{
  "tie_embeddings": true,
  "optimizer": "soap_variant",
  "train_tokens": 96210000
}
Each number is 50 + 12 x the weight over its row's rms, rounded and kept within 0 to 99. Layers, rows and columns count from 0. The size before them is the row's rms in percent of the matrix's.

# up: layer 3 MLP up, 192x64, rms 0.11, rows 116-150, columns 0-63
# down: layer 3 MLP down (transposed), 192x64, rms 0.146, rows 116-150, columns 0-63
# gate: layer 3 MLP gate, 192x64, rms 0.115, rows 117-151, columns 0-63
up116 096:29 58 44 44 42 41 57 64 49 61 51 50 38 46 33 48 23 60 65 40 64 50 47 43 37 54 28 54 46 35 32 35 29 63 53 60 67 35 35 61 39 66 39 42 68 55 35 39 50 48 58 49 37 49 60 58 40 38 64 44 78 42 44 56
down116 097:68 42 65 57 61 48 55 58 45 41 40 70 45 48 37 70 76 58 52 67 49 56 50 41 70 43 85 30 49 58 54 36 70 47 44 61 50 61 54 27 45 45 43 48 53 52 34 54 61 66 33 60 54 45 36 49 34 43 36 31 39 49 48 55
gate117 098:56 39 61 64 61 65 38 59 40 37 81 27 56 36 57 41 47 40 63 38 32 65 37 43 57 37 58 45 52 51 46 59 62 56 41 62 38 54 43 34 53 73 62 54 47 54 70 40 42 52 53 40 54 40 42 58 43 75 70 61 46 60 30 37
up117 102:52 37 51 37 68 33 48 44 54 48 49 56 53 28 66 50 42 56 54 75 56 42 45 39 55 67 74 53 59 39 74 37 53 43 46 42 17 55 58 62 29 40 52 64 38 52 50 29 57 36 60 50 33 64 39 42 39 51 46 54 42 72 44 38
down117 108:70 57 35 51 55 19 67 51 51 54 38 54 53 46 39 51 63 50 36 43 51 45 43 48 54 61 35 57 35 56 70 52 58 58 50 51 45 48 43 24 48 45 66 51 52 34 43 55 36 42 36 60 69 37 64 50 26 39 37 23 70 26 47 54
gate118 101:55 33 63 35 44 67 46 45 36 53 38 36 35 63 49 39 46 64 52 26 46 49 50 43 63 62 35 60 59 28 30 60 43 63 59 51 52 41 51 47 43 40 71 31 55 34 49 41 62 46 56 42 59 39 49 23 61 52 46 78 62 39 47 29
up118 096:44 44 37 48 70 38 65 68 38 57 26 45 56 61 54 66 41 46 64 43 30 67 31 41 67 42 57 64 67 66 28 41 40 57 49 57 53 57 63 32 41 56 79 48 57 53 39 44 56 49 56 58 38 74 46 49 54 38 51 53 70 54 55 46
down118 097:55 43 38 63 50 57 51 47 81 42 49 40 44 23 46 58 55 59 42 43 68 43 50 61 49 52 58 44 33 64 66 48 52 63 50 64 44 67 41 66 40 50 40 54 46 40 51 38 41 41 47 25 48 31 47 81 50 49 58 34 30 40 67 71
gate119 091:49 58 44 61 65 56 46 41 73 66 79 52 69 32 71 39 49 68 48 44 48 50 54 59 34 50 77 46 54 44 50 27 58 50 54 56 57 51 31 45 61 38 58 42 49 59 20 53 69 63 53 41 52 49 73 37 44 39 60 53 40 54 51 58
up119 088:67 51 43 71 45 23 55 44 44 48 68 55 53 34 55 23 63 34 66 51 72 38 59 57 28 49 57 60 80 42 61 31 51 44 59 34 62 65 59 44 38 41 48 58 51 30 48 53 58 44 55 57 59 57 56 39 52 42 67 38 49 40 45 59
down119 089:44 32 65 27 35 67 44 37 44 42 25 34 59 53 38 51 51 55 50 71 42 44 54 41 62 54 26 45 42 65 42 92 47 44 52 57 44 45 58 58 42 57 58 47 51 71 70 57 55 37 61 56 49 40 38 55 53 54 53 37 34 62 46 53
gate120 099:67 39 43 49 49 44 36 43 54 48 37 39 38 37 78 41 69 51 24 53 47 40 44 54 48 51 57 51 36 60 37 56 37 64 45 81 57 29 50 42 52 48 56 49 41 42 62 24 64 72 44 60 46 27 53 56 54 50 53 34 53 31 39 60
up120 104:54 59 54 54 34 41 42 62 34 38 41 48 24 49 49 53 32 56 54 61 48 41 46 47 50 57 55 46 50 46 50 71 44 65 56 42 55 53 82 53 42 68 57 71 60 55 62 64 55 61 52 45 37 31 37 36 31 69 24 59 41 59 57 75
down120 106:38 39 65 45 46 58 65 45 58 53 41 51 43 48 68 60 83 44 51 60 47 63 45 45 32 52 34 46 53 56 47 44 43 55 68 47 36 55 32 36 46 32 34 15 41 32 48 45 58 58 33 54 67 50 77 58 57 52 49 51 59 40 35 36
gate121 118:34 39 26 69 58 39 39 48 48 59 48 29 45 27 54 37 31 55 71 36 60 58 41 52 66 74 53 61 47 49 58 60 60 46 61 52 54 39 42 53 35 42 39 53 50 48 25 51 43 47 72 53 22 57 67 55 46 54 37 57 41 52 68 40
up121 114:57 24 81 55 42 48 56 44 28 60 47 38 40 40 45 39 61 45 46 26 67 69 61 37 50 69 51 53 38 29 73 54 40 62 55 50 61 42 32 57 49 41 62 55 36 64 46 48 70 46 45 45 56 58 55 55 37 56 42 47 25 62 46 51
down121 108:46 61 59 17 44 52 59 59 43 51 45 74 70 68 48 57 58 33 28 68 41 49 55 43 35 30 56 43 58 60 49 38 46 62 35 45 34 69 59 35 66 50 39 34 63 58 59 52 45 59 30 62 69 47 53 41 45 51 62 48 50 40 42 66
gate122 113:46 81 65 46 47 58 40 49 55 53 52 67 50 50 54 45 71 46 35 51 36 53 40 44 41 40 28 57 48 32 41 53 48 49 45 54 54 28 40 29 47 62 41 29 54 64 57 39 26 49 56 33 45 75 31 40 46 48 43 48 46 78 65 59
up122 097:51 60 38 23 53 52 46 44 35 60 70 59 52 45 65 58 59 74 43 48 69 49 39 55 54 69 42 47 56 47 49 48 62 37 53 45 59 41 58 31 41 46 62 27 41 42 35 67 41 36 60 37 54 60 38 67 70 69 62 41 42 70 68 59
down122 094:67 33 39 60 44 54 59 50 39 50 39 32 56 53 45 42 25 41 56 59 46 43 54 74 53 51 70 36 43 64 58 47 38 60 57 45 54 67 45 69 57 53 55 57 47 30 41 60 74 52 35 83 59 34 58 53 53 46 51 50 56 35 22 50
gate123 102:39 63 48 42 50 30 45 43 39 31 30 39 51 66 46 37 48 43 59 56 65 51 34 43 31 65 33 62 61 41 33 60 32 66 42 41 41 60 72 42 61 58 41 38 46 56 41 57 76 69 57 62 33 42 49 41 58 54 45 50 62 45 28 40
up123 093:29 56 47 59 47 26 33 71 58 53 53 62 53 50 58 48 58 58 62 40 49 44 57 40 34 43 50 38 43 67 53 69 52 61 39 52 62 64 48 45 46 71 49 47 73 34 51 37 25 44 49 62 65 40 38 53 44 74 68 37 48 77 46 66
down123 100:58 60 73 48 58 48 56 51 58 40 45 59 52 40 57 68 32 32 41 56 24 64 60 52 56 64 33 41 44 50 50 26 42 45 52 48 30 34 41 52 60 37 61 52 22 41 62 59 54 60 49 40 42 58 68 49 59 42 37 46 42 16 43 37
gate124 099:63 45 33 43 48 56 58 36 63 46 56 48 40 65 48 62 44 56 51 74 53 34 50 72 27 42 70 53 53 52 45 69 54 63 41 33 50 47 66 29 53 75 70 47 50 64 40 43 69 45 57 51 37 68 76 44 53 58 54 58 68 43 53 39
up124 096:41 60 39 37 73 54 51 49 37 44 67 62 66 45 63 32 59 67 72 49 57 34 47 46 50 38 24 53 53 46 62 50 48 31 47 35 49 57 59 50 65 39 43 57 44 28 48 59 28 47 41 59 68 61 27 72 43 33 43 62 60 43 61 42
down124 095:60 42 54 42 51 43 66 48 59 56 59 45 42 65 44 55 41 39 58 61 53 41 61 72 27 46 61 59 60 51 31 53 56 66 50 41 47 32 67 42 55 62 60 51 56 75 28 64 60 53 64 54 41 79 65 41 69 55 80 61 55 56 60 52
gate125 106:51 49 31 60 67 18 48 67 53 51 48 32 54 49 50 56 49 43 62 46 47 34 56 48 60 35 37 65 35 33 33 75 34 64 50 82 51 50 45 49 58 59 56 49 38 41 61 53 40 45 61 28 49 58 32 37 58 50 42 49 55 37 53 72
up125 109:39 56 59 73 42 19 54 57 50 49 37 71 49 78 48 44 61 37 61 36 61 29 48 29 57 40 36 54 79 57 54 56 55 58 49 59 43 60 41 50 47 53 49 67 40 52 35 53 59 45 73 44 58 48 35 41 66 34 43 42 38 41 53 49
down125 116:43 61 37 70 47 41 54 53 54 30 42 53 55 46 51 50 60 37 51 31 71 33 34 37 47 50 55 66 56 56 48 38 36 65 73 66 46 65 44 44 50 41 37 71 47 57 34 47 51 59 61 62 35 44 42 64 72 29 39 36 26 37 38 57
gate126 117:56 62 48 55 48 50 54 54 42 57 33 12 42 44 60 55 76 56 38 44 32 63 49 39 59 57 44 45 35 63 59 43 42 43 48 41 44 58 68 45 36 48 56 57 49 45 22 54 35 37 33 46 22 61 54 50 32 62 40 30 54 40 59 37
up126 096:43 45 53 20 47 55 50 74 36 52 29 68 50 54 61 58 43 55 56 43 39 50 63 36 39 42 57 53 52 58 42 45 30 52 28 57 70 59 64 56 53 36 54 40 60 59 17 42 59 29 51 39 46 31 58 43 39 70 37 45 57 42 49 43
down126 106:42 31 11 52 46 32 72 70 56 55 53 54 52 65 55 53 59 29 40 55 78 42 42 43 63 36 64 53 37 44 72 49 64 56 55 46 35 59 58 35 45 45 56 57 56 37 70 73 40 55 52 55 62 52 56 51 52 55 43 36 49 55 44 50
gate127 103:42 56 63 57 39 52 47 56 39 55 44 25 58 42 67 50 73 62 30 50 30 31 52 32 51 57 31 60 42 19 47 53 36 49 62 60 46 57 68 39 63 71 39 62 45 39 46 42 65 60 58 57 59 60 45 57 61 38 53 36 56 70 48 61
up127 104:37 63 32 51 65 35 36 48 70 46 47 66 39 41 56 39 46 60 71 53 52 44 58 57 65 31 58 49 48 38 44 68 37 47 28 77 65 43 52 46 67 39 70 49 61 53 45 61 59 32 54 44 50 63 31 56 44 35 42 68 57 36 58 66
down127 108:66 57 52 62 50 64 46 61 32 45 47 36 70 31 40 44 65 35 50 55 40 50 44 62 68 35 36 39 45 27 50 44 38 40 43 50 48 55 82 43 45 50 43 45 41 47 40 67 47 56 74 54 60 41 55 54 79 34 70 54 46 48 58 69
gate128 097:19 49 64 56 52 46 57 40 54 32 60 63 41 43 63 45 47 55 48 55 57 46 71 42 51 45 42 57 44 85 45 36 62 68 53 31 42 52 60 45 48 54 40 52 20 29 54 51 34 50 54 56 39 44 42 72 67 34 45 45 35 49 64 56
up128 091:39 49 62 56 59 42 55 66 58 71 33 46 38 65 37 58 55 72 47 54 65 50 79 40 45 45 34 47 59 51 43 44 63 42 57 38 52 49 66 72 53 66 46 85 46 47 68 57 51 54 49 53 45 38 56 51 56 55 63 76 62 59 71 54
down128 098:30 47 52 60 40 58 72 38 48 43 73 72 42 25 49 39 61 37 53 59 50 36 46 54 48 48 45 60 44 67 47 42 53 69 52 28 41 55 66 33 38 30 54 49 27 39 52 37 31 43 53 53 37 54 44 77 68 45 46 47 41 53 45 65
gate129 087:67 61 60 51 39 50 50 65 62 54 56 67 44 53 37 47 44 27 60 43 33 57 26 36 50 56 52 57 56 42 41 58 49 71 44 52 78 45 44 48 68 67 59 44 45 70 61 38 40 55 48 45 35 68 56 17 40 58 62 50 48 60 58 71
up129 101:59 44 45 48 46 65 30 42 46 67 49 43 40 62 65 40 56 30 51 30 23 46 48 82 55 41 62 51 60 26 48 48 39 54 44 66 50 62 39 52 62 77 52 41 51 37 49 42 39 53 53 24 62 43 61 44 51 46 57 72 60 48 48 40
down129 106:48 57 53 55 57 41 74 80 46 47 55 67 48 19 40 49 36 60 41 66 60 55 53 21 35 37 46 48 59 52 36 35 60 50 60 32 56 38 57 50 41 43 46 78 42 52 55 51 36 56 65 61 29 67 57 52 42 61 48 35 50 44 46 52
gate130 101:66 33 57 52 51 48 47 50 58 53 32 69 65 68 36 61 39 68 20 72 38 43 34 68 55 53 42 26 57 42 52 62 49 41 50 42 71 43 45 46 50 50 37 32 60 56 34 43 28 60 48 43 51 38 32 42 41 57 47 71 52 48 51 48
up130 101:52 51 28 50 35 64 50 41 58 41 24 63 46 53 39 61 50 54 55 63 67 43 22 46 66 48 52 62 58 56 60 45 44 61 44 46 49 35 46 54 60 45 33 64 44 41 33 33 55 67 62 54 20 43 52 33 32 32 51 57 46 70 41 33
down130 101:54 61 60 64 67 48 45 39 35 64 51 70 57 56 40 26 46 58 76 42 37 63 59 45 52 50 32 42 28 46 57 30 54 39 60 53 50 47 38 49 55 42 59 48 35 60 65 51 48 53 46 52 71 66 28 53 59 56 29 29 43 23 49 59
gate131 083:56 60 39 52 39 71 69 56 41 44 67 47 33 43 62 31 67 28 60 45 32 59 23 36 54 43 52 56 40 43 32 44 59 60 34 42 61 52 57 61 53 56 56 53 41 42 42 45 23 46 48 52 78 61 48 70 52 48 55 32 43 61 57 38
up131 086:43 57 61 47 59 60 38 44 78 48 52 41 23 58 50 35 27 50 38 46 58 63 55 32 75 45 49 54 56 63 50 63 49 51 49 46 37 54 43 87 51 46 58 52 62 36 41 35 68 44 67 46 51 50 53 31 58 51 58 72 32 42 59 55
down131 088:72 50 60 49 43 47 77 45 34 71 60 42 54 48 47 68 75 54 67 37 42 49 45 52 35 31 42 36 46 47 63 48 52 54 68 45 57 76 72 29 43 53 47 30 51 49 61 63 30 55 34 47 48 59 59 58 38 49 40 37 47 44 38 52
gate132 100:37 39 57 40 38 42 64 42 46 62 35 37 64 29 40 54 62 40 49 58 62 68 48 46 38 50 27 59 44 34 41 25 60 22 64 63 40 50 70 31 61 49 45 38 47 38 41 43 44 36 60 56 34 69 47 55 43 45 54 37 45 70 59 47
up132 088:57 72 60 49 56 53 47 50 51 44 48 41 43 50 57 62 28 65 52 59 40 30 83 65 66 25 60 38 54 35 45 51 58 48 61 43 47 38 41 59 39 36 67 52 32 34 43 53 39 66 39 38 57 51 46 44 28 39 57 58 60 25 59 61
down132 105:37 46 36 44 58 36 61 53 49 65 24 39 75 52 22 49 50 34 64 55 60 60 79 50 66 50 38 48 37 43 34 42 41 28 63 58 46 58 58 44 58 53 51 43 62 51 43 53 54 40 53 57 45 71 44 53 64 47 44 30 48 74 53 65
gate133 084:54 50 60 32 50 53 50 41 67 38 68 38 45 34 48 32 64 46 42 40 42 33 42 40 66 70 56 91 49 49 64 44 55 42 53 53 31 41 37 18 52 37 54 45 42 59 46 63 45 66 59 52 55 58 51 52 59 50 33 37 35 49 55 41
up133 094:46 43 59 46 71 47 35 41 50 46 46 50 64 35 68 47 54 44 59 39 59 41 43 53 59 57 27 77 65 38 51 60 42 46 58 50 72 64 51 42 35 58 42 64 86 58 45 44 78 53 64 38 61 34 66 44 58 66 59 54 40 46 59 48
down133 100:46 35 50 61 37 59 56 63 59 62 59 67 37 73 30 61 36 45 47 60 33 54 58 46 49 39 51 29 28 46 53 46 45 45 67 51 25 42 40 55 60 55 61 38 31 42 61 73 24 45 44 61 42 59 31 56 57 40 39 41 48 63 42 60
gate134 087:72 63 38 38 66 49 43 47 54 63 41 57 51 46 56 30 52 50 45 63 63 53 40 46 63 61 37 43 58 55 68 27 46 52 40 56 35 47 49 60 46 09 51 60 49 45 54 64 54 32 43 52 43 46 16 56 44 79 44 53 43 53 53 56
up134 093:44 48 59 56 60 49 68 50 60 48 63 53 51 50 56 24 49 40 47 35 77 71 56 32 37 31 38 46 65 55 53 42 24 45 38 40 75 44 35 60 61 54 49 59 70 37 49 51 66 57 51 48 40 55 63 58 55 47 59 34 48 25 34 37
down134 096:50 46 39 58 41 51 38 39 64 54 46 64 51 46 40 66 60 53 60 48 27 41 37 80 69 80 52 54 32 67 33 56 63 41 66 70 41 54 52 31 36 62 53 47 52 63 64 38 39 30 47 50 58 44 28 57 55 49 48 53 55 65 59 51
gate135 096:39 61 51 50 59 47 71 36 60 54 57 46 55 70 52 49 54 48 47 59 65 48 60 45 49 42 40 38 52 31 80 36 43 61 54 44 63 48 61 42 28 34 51 47 16 27 50 59 58 74 41 60 61 57 63 50 41 37 45 26 60 55 62 48
up135 095:49 44 42 15 43 70 50 35 53 57 60 76 66 43 35 39 57 35 30 55 60 54 45 56 47 67 54 42 44 46 31 37 62 48 60 45 71 47 48 47 63 57 53 54 30 33 56 33 26 47 32 69 45 53 44 64 56 46 32 57 45 47 52 48
down135 098:36 16 36 66 68 46 38 61 58 57 53 62 47 51 36 51 55 52 50 49 47 36 63 51 36 48 54 69 61 64 33 53 50 31 39 58 33 45 30 40 55 44 53 38 69 71 59 44 38 35 38 32 53 46 21 49 51 48 50 60 62 44 38 41
gate136 097:46 53 40 41 46 66 67 43 57 51 40 40 68 33 35 30 53 56 47 48 40 55 33 43 50 58 54 51 75 41 43 72 77 39 38 53 45 28 44 59 64 50 33 45 60 41 47 43 50 73 37 62 25 57 61 44 55 50 50 36 28 52 36 41
up136 097:41 60 55 29 44 39 51 58 56 02 44 43 53 59 36 50 29 40 48 47 65 43 53 45 34 44 61 69 50 46 46 43 21 32 49 34 40 37 41 56 62 52 41 36 49 50 35 71 49 67 48 42 58 48 59 56 66 50 61 54 48 48 46 42
down136 103:42 47 66 48 51 56 28 30 49 66 58 61 40 48 54 61 83 47 45 64 53 57 79 41 59 59 45 28 34 61 59 46 49 64 70 66 75 68 45 47 48 47 51 61 47 53 51 35 69 50 54 50 53 57 41 46 39 35 35 57 47 35 39 57
gate137 096:53 54 60 51 52 55 59 47 68 54 56 37 65 70 63 46 72 71 67 47 48 58 55 30 62 59 36 57 59 35 60 31 41 66 56 41 58 51 78 53 51 45 41 34 38 57 57 52 68 51 59 61 75 63 26 59 50 50 49 47 24 48 60 56
up137 096:38 50 64 62 49 62 61 39 65 25 39 46 54 37 41 53 31 63 67 43 67 60 58 50 50 53 63 55 57 52 46 57 66 51 62 37 61 49 59 57 29 58 42 47 61 27 34 51 45 38 43 64 49 13 45 38 62 29 40 67 62 49 39 49
down137 095:38 53 44 51 45 44 57 47 61 63 51 43 63 67 60 53 62 83 55 47 61 63 60 39 77 49 41 43 57 54 65 47 34 74 53 44 41 54 56 45 54 28 38 49 40 63 54 49 53 46 52 39 66 57 28 70 35 58 59 38 14 49 58 51
gate138 111:37 49 35 59 50 34 44 42 43 59 49 67 37 58 41 57 47 51 61 60 37 40 46 72 49 43 24 56 36 43 70 57 72 38 44 46 58 38 65 56 42 65 35 59 58 66 56 59 33 59 65 61 53 25 46 43 34 61 59 30 56 62 47 27
up138 123:29 48 35 40 49 26 55 50 38 56 31 70 52 44 39 52 54 71 54 56 41 45 50 54 47 43 41 55 56 60 68 35 41 36 63 39 56 25 59 67 56 60 66 77 69 33 37 68 45 65 57 60 31 56 49 51 47 58 59 34 45 56 41 40
down138 116:66 28 63 51 68 37 50 57 51 41 66 57 50 45 45 52 47 49 37 38 47 54 58 22 49 55 54 75 68 39 42 33 39 54 65 58 67 29 67 40 58 45 64 58 49 33 39 44 58 63 45 62 26 60 69 67 53 33 49 57 48 55 40 63
gate139 099:46 49 61 45 20 64 45 45 68 59 65 44 32 52 58 36 54 42 42 44 54 63 66 53 58 33 58 44 35 51 60 37 55 54 39 44 60 25 53 44 36 39 44 33 31 63 25 85 41 51 57 43 60 40 61 56 64 59 49 46 40 54 44 45
up139 094:52 38 53 40 82 23 73 56 42 50 11 37 50 53 51 76 50 29 55 44 80 49 45 48 56 39 40 51 42 39 50 36 55 52 58 55 60 60 52 61 48 59 47 54 54 40 61 29 59 42 51 44 49 62 44 50 47 44 58 55 46 32 43 42
down139 089:54 57 52 53 35 64 35 50 66 60 78 66 43 36 50 51 40 63 30 53 52 61 43 46 54 48 76 50 48 39 60 45 53 49 33 63 47 46 69 37 46 53 59 51 50 66 29 80 33 45 54 54 28 32 46 58 65 59 52 47 50 73 65 48
gate140 103:49 25 67 49 69 62 46 52 38 56 49 72 55 46 58 52 48 47 51 55 69 70 50 47 48 90 28 40 49 39 42 44 69 39 54 38 49 69 65 63 45 72 46 55 60 53 31 54 63 58 61 42 50 36 64 49 47 40 51 36 47 43 41 59
up140 100:74 61 41 53 36 47 30 46 42 52 47 60 26 43 39 49 65 65 32 48 59 50 49 46 31 68 52 53 72 52 58 67 39 67 54 73 33 51 58 28 42 60 62 48 57 45 53 36 73 48 54 59 53 35 57 60 58 26 36 46 53 62 41 48
down140 105:55 39 56 79 28 42 63 33 53 60 57 27 53 49 26 34 48 50 47 46 17 42 43 57 51 30 65 53 55 45 69 44 48 41 47 53 54 35 58 55 48 39 53 31 37 47 68 47 28 37 63 55 45 35 50 56 61 62 36 63 45 50 56 54
gate141 114:43 47 38 48 69 67 41 39 52 62 43 63 57 51 54 59 55 80 39 54 69 47 79 63 39 53 56 40 39 67 28 41 37 44 50 48 59 57 49 49 32 35 64 31 40 55 53 44 68 51 46 38 52 36 30 72 50 30 43 44 40 41 56 39
up141 107:51 44 63 57 54 79 50 43 54 57 60 34 39 72 48 47 61 57 59 44 67 49 31 43 44 76 70 69 45 53 45 32 46 35 65 67 51 48 39 60 67 56 35 64 40 49 52 54 56 60 41 46 35 43 44 47 69 54 38 65 36 46 75 36
down141 115:41 69 42 48 53 47 57 42 48 59 50 81 75 30 47 55 46 55 32 42 31 65 69 67 35 57 38 35 44 52 49 47 55 61 43 38 53 52 50 57 43 28 69 52 36 40 54 32 63 47 63 36 64 50 51 48 36 39 69 53 52 28 46 64
gate142 109:43 56 29 61 58 42 46 52 65 43 59 73 50 74 59 55 68 52 39 62 40 48 60 63 39 77 34 71 37 40 28 36 44 44 50 45 61 39 52 56 69 34 49 47 59 56 55 41 44 47 44 43 54 47 27 36 32 50 49 62 55 36 53 74
up142 107:42 67 47 83 56 64 23 46 38 58 48 43 49 57 58 58 60 41 34 60 66 46 47 44 53 46 62 61 40 88 52 51 51 61 40 55 30 53 64 40 48 44 52 21 52 31 70 58 60 40 51 50 42 55 57 38 70 50 58 51 56 55 43 51
down142 114:59 28 68 47 45 59 80 43 64 81 48 40 56 28 40 55 34 59 55 41 25 57 53 58 47 42 74 41 41 72 65 37 42 45 58 51 65 63 42 54 51 69 55 43 57 45 50 44 41 54 67 45 64 50 56 32 47 44 45 46 42 51 38 40
gate143 103:56 28 28 41 48 40 68 49 45 66 43 66 50 69 49 55 50 60 34 52 69 54 41 64 42 53 37 61 61 49 49 47 28 45 53 51 57 66 67 55 70 61 60 44 71 59 39 72 36 41 30 64 40 51 44 56 43 65 28 50 61 33 54 54
up143 106:66 71 53 67 52 50 43 41 64 37 65 46 48 60 65 45 57 41 62 48 38 51 45 58 62 54 64 43 44 74 30 41 59 38 30 35 22 66 71 62 35 68 52 46 56 36 32 53 60 43 61 51 54 26 59 51 46 48 35 43 50 61 56 36
down143 099:52 23 42 39 54 48 67 59 55 63 33 32 37 45 32 43 53 58 24 42 61 55 57 39 48 54 43 65 54 30 76 72 38 45 64 50 85 49 53 42 55 39 49 46 59 67 48 45 43 62 49 50 46 52 38 40 49 48 61 70 49 41 36 61
gate144 055:57 66 61 59 39 52 40 37 36 38 52 47 45 55 53 54 39 69 46 46 49 48 56 58 43 31 58 36 50 25 32 72 53 40 44 34 53 55 41 53 52 61 59 56 61 33 46 50 59 54 58 46 42 15 54 29 43 48 56 88 61 39 38 39
up144 098:51 48 78 56 64 46 59 99 51 55 56 40 66 60 42 52 59 56 37 65 53 44 62 65 44 37 38 54 54 49 43 54 57 42 30 49 59 50 52 26 56 50 49 42 44 51 62 39 47 43 52 67 55 45 53 34 33 50 39 55 49 59 61 46
down144 077:40 55 64 48 40 40 53 99 64 52 68 43 49 40 60 54 54 52 51 63 61 54 25 48 39 49 38 66 52 54 64 46 50 47 51 52 62 65 56 39 47 57 52 42 41 59 56 26 53 52 41 45 39 44 73 42 61 56 54 55 48 46 45 43
gate145 090:48 65 45 38 60 42 70 48 73 69 46 49 84 59 55 37 42 68 53 51 50 40 47 56 51 38 59 58 70 65 51 32 36 44 42 71 46 63 57 38 46 55 40 40 46 44 58 64 46 41 48 45 42 67 38 76 45 42 64 69 58 64 39 37
up145 081:31 46 36 83 34 47 48 60 40 40 51 35 53 41 57 43 56 44 66 49 47 70 52 32 64 58 40 34 40 62 56 47 52 52 72 71 61 46 46 69 56 30 36 63 30 52 51 53 48 42 53 52 57 30 53 33 44 55 45 50 76 33 52 44
down145 095:54 59 36 62 44 41 67 42 58 68 59 44 58 31 59 37 70 78 50 54 48 33 50 64 40 59 58 64 59 75 44 42 45 34 53 70 56 28 59 57 36 36 40 34 38 41 55 46 32 47 48 31 48 52 33 64 45 40 54 43 50 71 52 48
gate146 079:27 53 46 49 68 56 25 53 32 28 51 45 60 55 50 49 57 64 60 54 60 49 64 42 57 58 68 52 47 45 35 60 51 45 32 58 44 56 48 59 51 00 62 57 57 49 45 56 33 52 54 57 33 63 42 44 66 53 55 50 57 43 67 38
up146 077:58 38 51 56 71 35 45 22 64 46 39 55 31 48 63 58 12 47 57 53 49 67 57 53 83 66 43 55 56 46 56 67 55 43 14 47 50 65 42 53 41 55 49 54 63 49 62 52 45 59 51 52 54 55 42 61 51 48 38 34 48 40 52 45
down146 088:56 66 55 53 61 50 51 32 62 59 37 75 56 62 44 40 36 40 56 50 40 66 60 61 65 62 39 47 52 52 53 67 55 50 43 32 57 44 42 54 70 66 16 62 56 32 67 38 69 69 51 48 69 56 42 43 37 47 48 44 61 32 40 53
gate147 099:72 59 52 56 30 36 59 70 54 46 30 62 51 57 25 58 44 52 49 59 62 45 61 38 44 71 40 64 63 40 41 48 44 66 67 56 42 59 19 50 54 73 43 52 59 47 31 54 40 44 48 40 33 57 61 42 50 60 37 45 55 52 71 36
up147 090:67 52 44 29 46 45 51 62 47 50 45 68 37 60 33 55 45 42 34 55 50 56 51 37 68 35 66 62 36 52 30 66 45 47 32 72 60 63 44 73 21 48 51 36 65 47 30 50 73 37 47 58 50 37 42 34 50 50 46 37 55 38 49 49
down147 099:34 35 51 69 55 63 48 14 67 47 48 24 55 50 71 56 65 51 50 36 42 71 52 75 56 50 44 50 55 56 71 51 58 42 56 49 56 54 67 23 58 59 39 56 41 55 57 49 56 61 52 65 42 57 53 54 58 39 42 72 43 62 46 64
gate148 107:14 35 40 56 39 30 64 52 43 49 30 65 34 58 43 56 50 48 51 36 69 63 59 59 40 38 45 54 45 63 50 45 59 30 56 60 78 48 50 64 49 47 38 48 62 54 46 51 46 57 47 31 46 57 40 72 55 54 73 39 54 64 68 42
up148 104:54 49 40 58 49 39 50 62 27 61 67 71 55 36 33 52 56 38 73 47 44 67 45 41 32 51 56 56 39 47 48 34 53 45 34 36 53 38 53 57 47 45 62 44 53 73 57 19 58 62 53 60 57 54 28 31 66 34 34 49 39 33 52 47
down148 102:73 53 73 36 48 55 49 63 75 40 58 48 48 72 74 30 41 67 49 45 41 40 49 44 59 50 66 49 61 34 43 65 51 69 42 56 53 52 45 28 52 64 44 60 48 34 34 72 49 49 61 57 50 62 47 36 40 52 52 49 54 36 33 72
gate149 098:48 58 49 65 62 62 46 36 41 51 38 38 49 58 53 35 31 41 54 45 48 73 65 60 33 66 61 67 65 61 40 39 43 44 69 46 54 42 56 62 39 45 87 45 58 49 33 37 50 40 64 66 46 66 43 49 46 43 53 65 79 53 55 55
up149 095:31 37 44 57 62 45 44 40 63 73 47 48 47 39 74 58 67 51 65 62 67 44 42 59 46 62 51 18 43 58 46 69 46 60 35 45 26 61 40 59 45 48 34 51 62 51 73 65 60 62 44 38 59 38 56 53 62 39 58 31 43 59 58 49
down149 084:41 62 40 50 32 65 53 48 42 61 47 74 57 84 40 57 57 23 45 49 46 54 51 67 33 75 59 40 39 35 38 36 49 47 50 29 53 46 50 24 62 45 59 63 50 45 32 58 47 51 24 52 52 66 47 33 48 54 48 58 51 53 51 53
gate150 084:54 44 45 52 40 54 35 54 38 50 44 59 31 64 74 45 66 34 52 53 56 49 59 43 29 63 62 53 77 56 48 57 60 61 62 52 38 49 54 20 33 33 65 27 37 60 35 34 56 53 58 56 70 38 47 26 62 54 50 58 58 55 56 47
up150 092:35 33 30 43 53 51 46 39 54 43 55 53 57 53 41 57 44 50 55 53 55 30 51 59 47 65 89 55 46 58 54 43 36 57 44 71 69 79 48 51 72 37 59 60 32 54 35 50 45 44 60 50 54 64 46 44 61 48 28 57 67 48 59 27
down150 093:56 54 66 65 61 57 49 42 46 48 64 38 47 48 57 38 35 57 50 48 51 63 50 46 49 41 15 49 54 47 48 64 65 32 30 59 34 29 59 60 34 48 42 58 66 61 61 60 52 44 72 55 36 32 60 47 39 61 58 47 26 45 41 78
gate151 105:34 50 67 46 44 37 47 40 51 63 68 61 54 77 55 70 58 50 60 40 50 50 70 55 40 49 40 63 54 30 35 42 60 51 24 50 60 32 62 61 62 58 55 77 65 37 66 36 52 47 56 53 53 44 75 38 46 60 40 47 31 52 46 40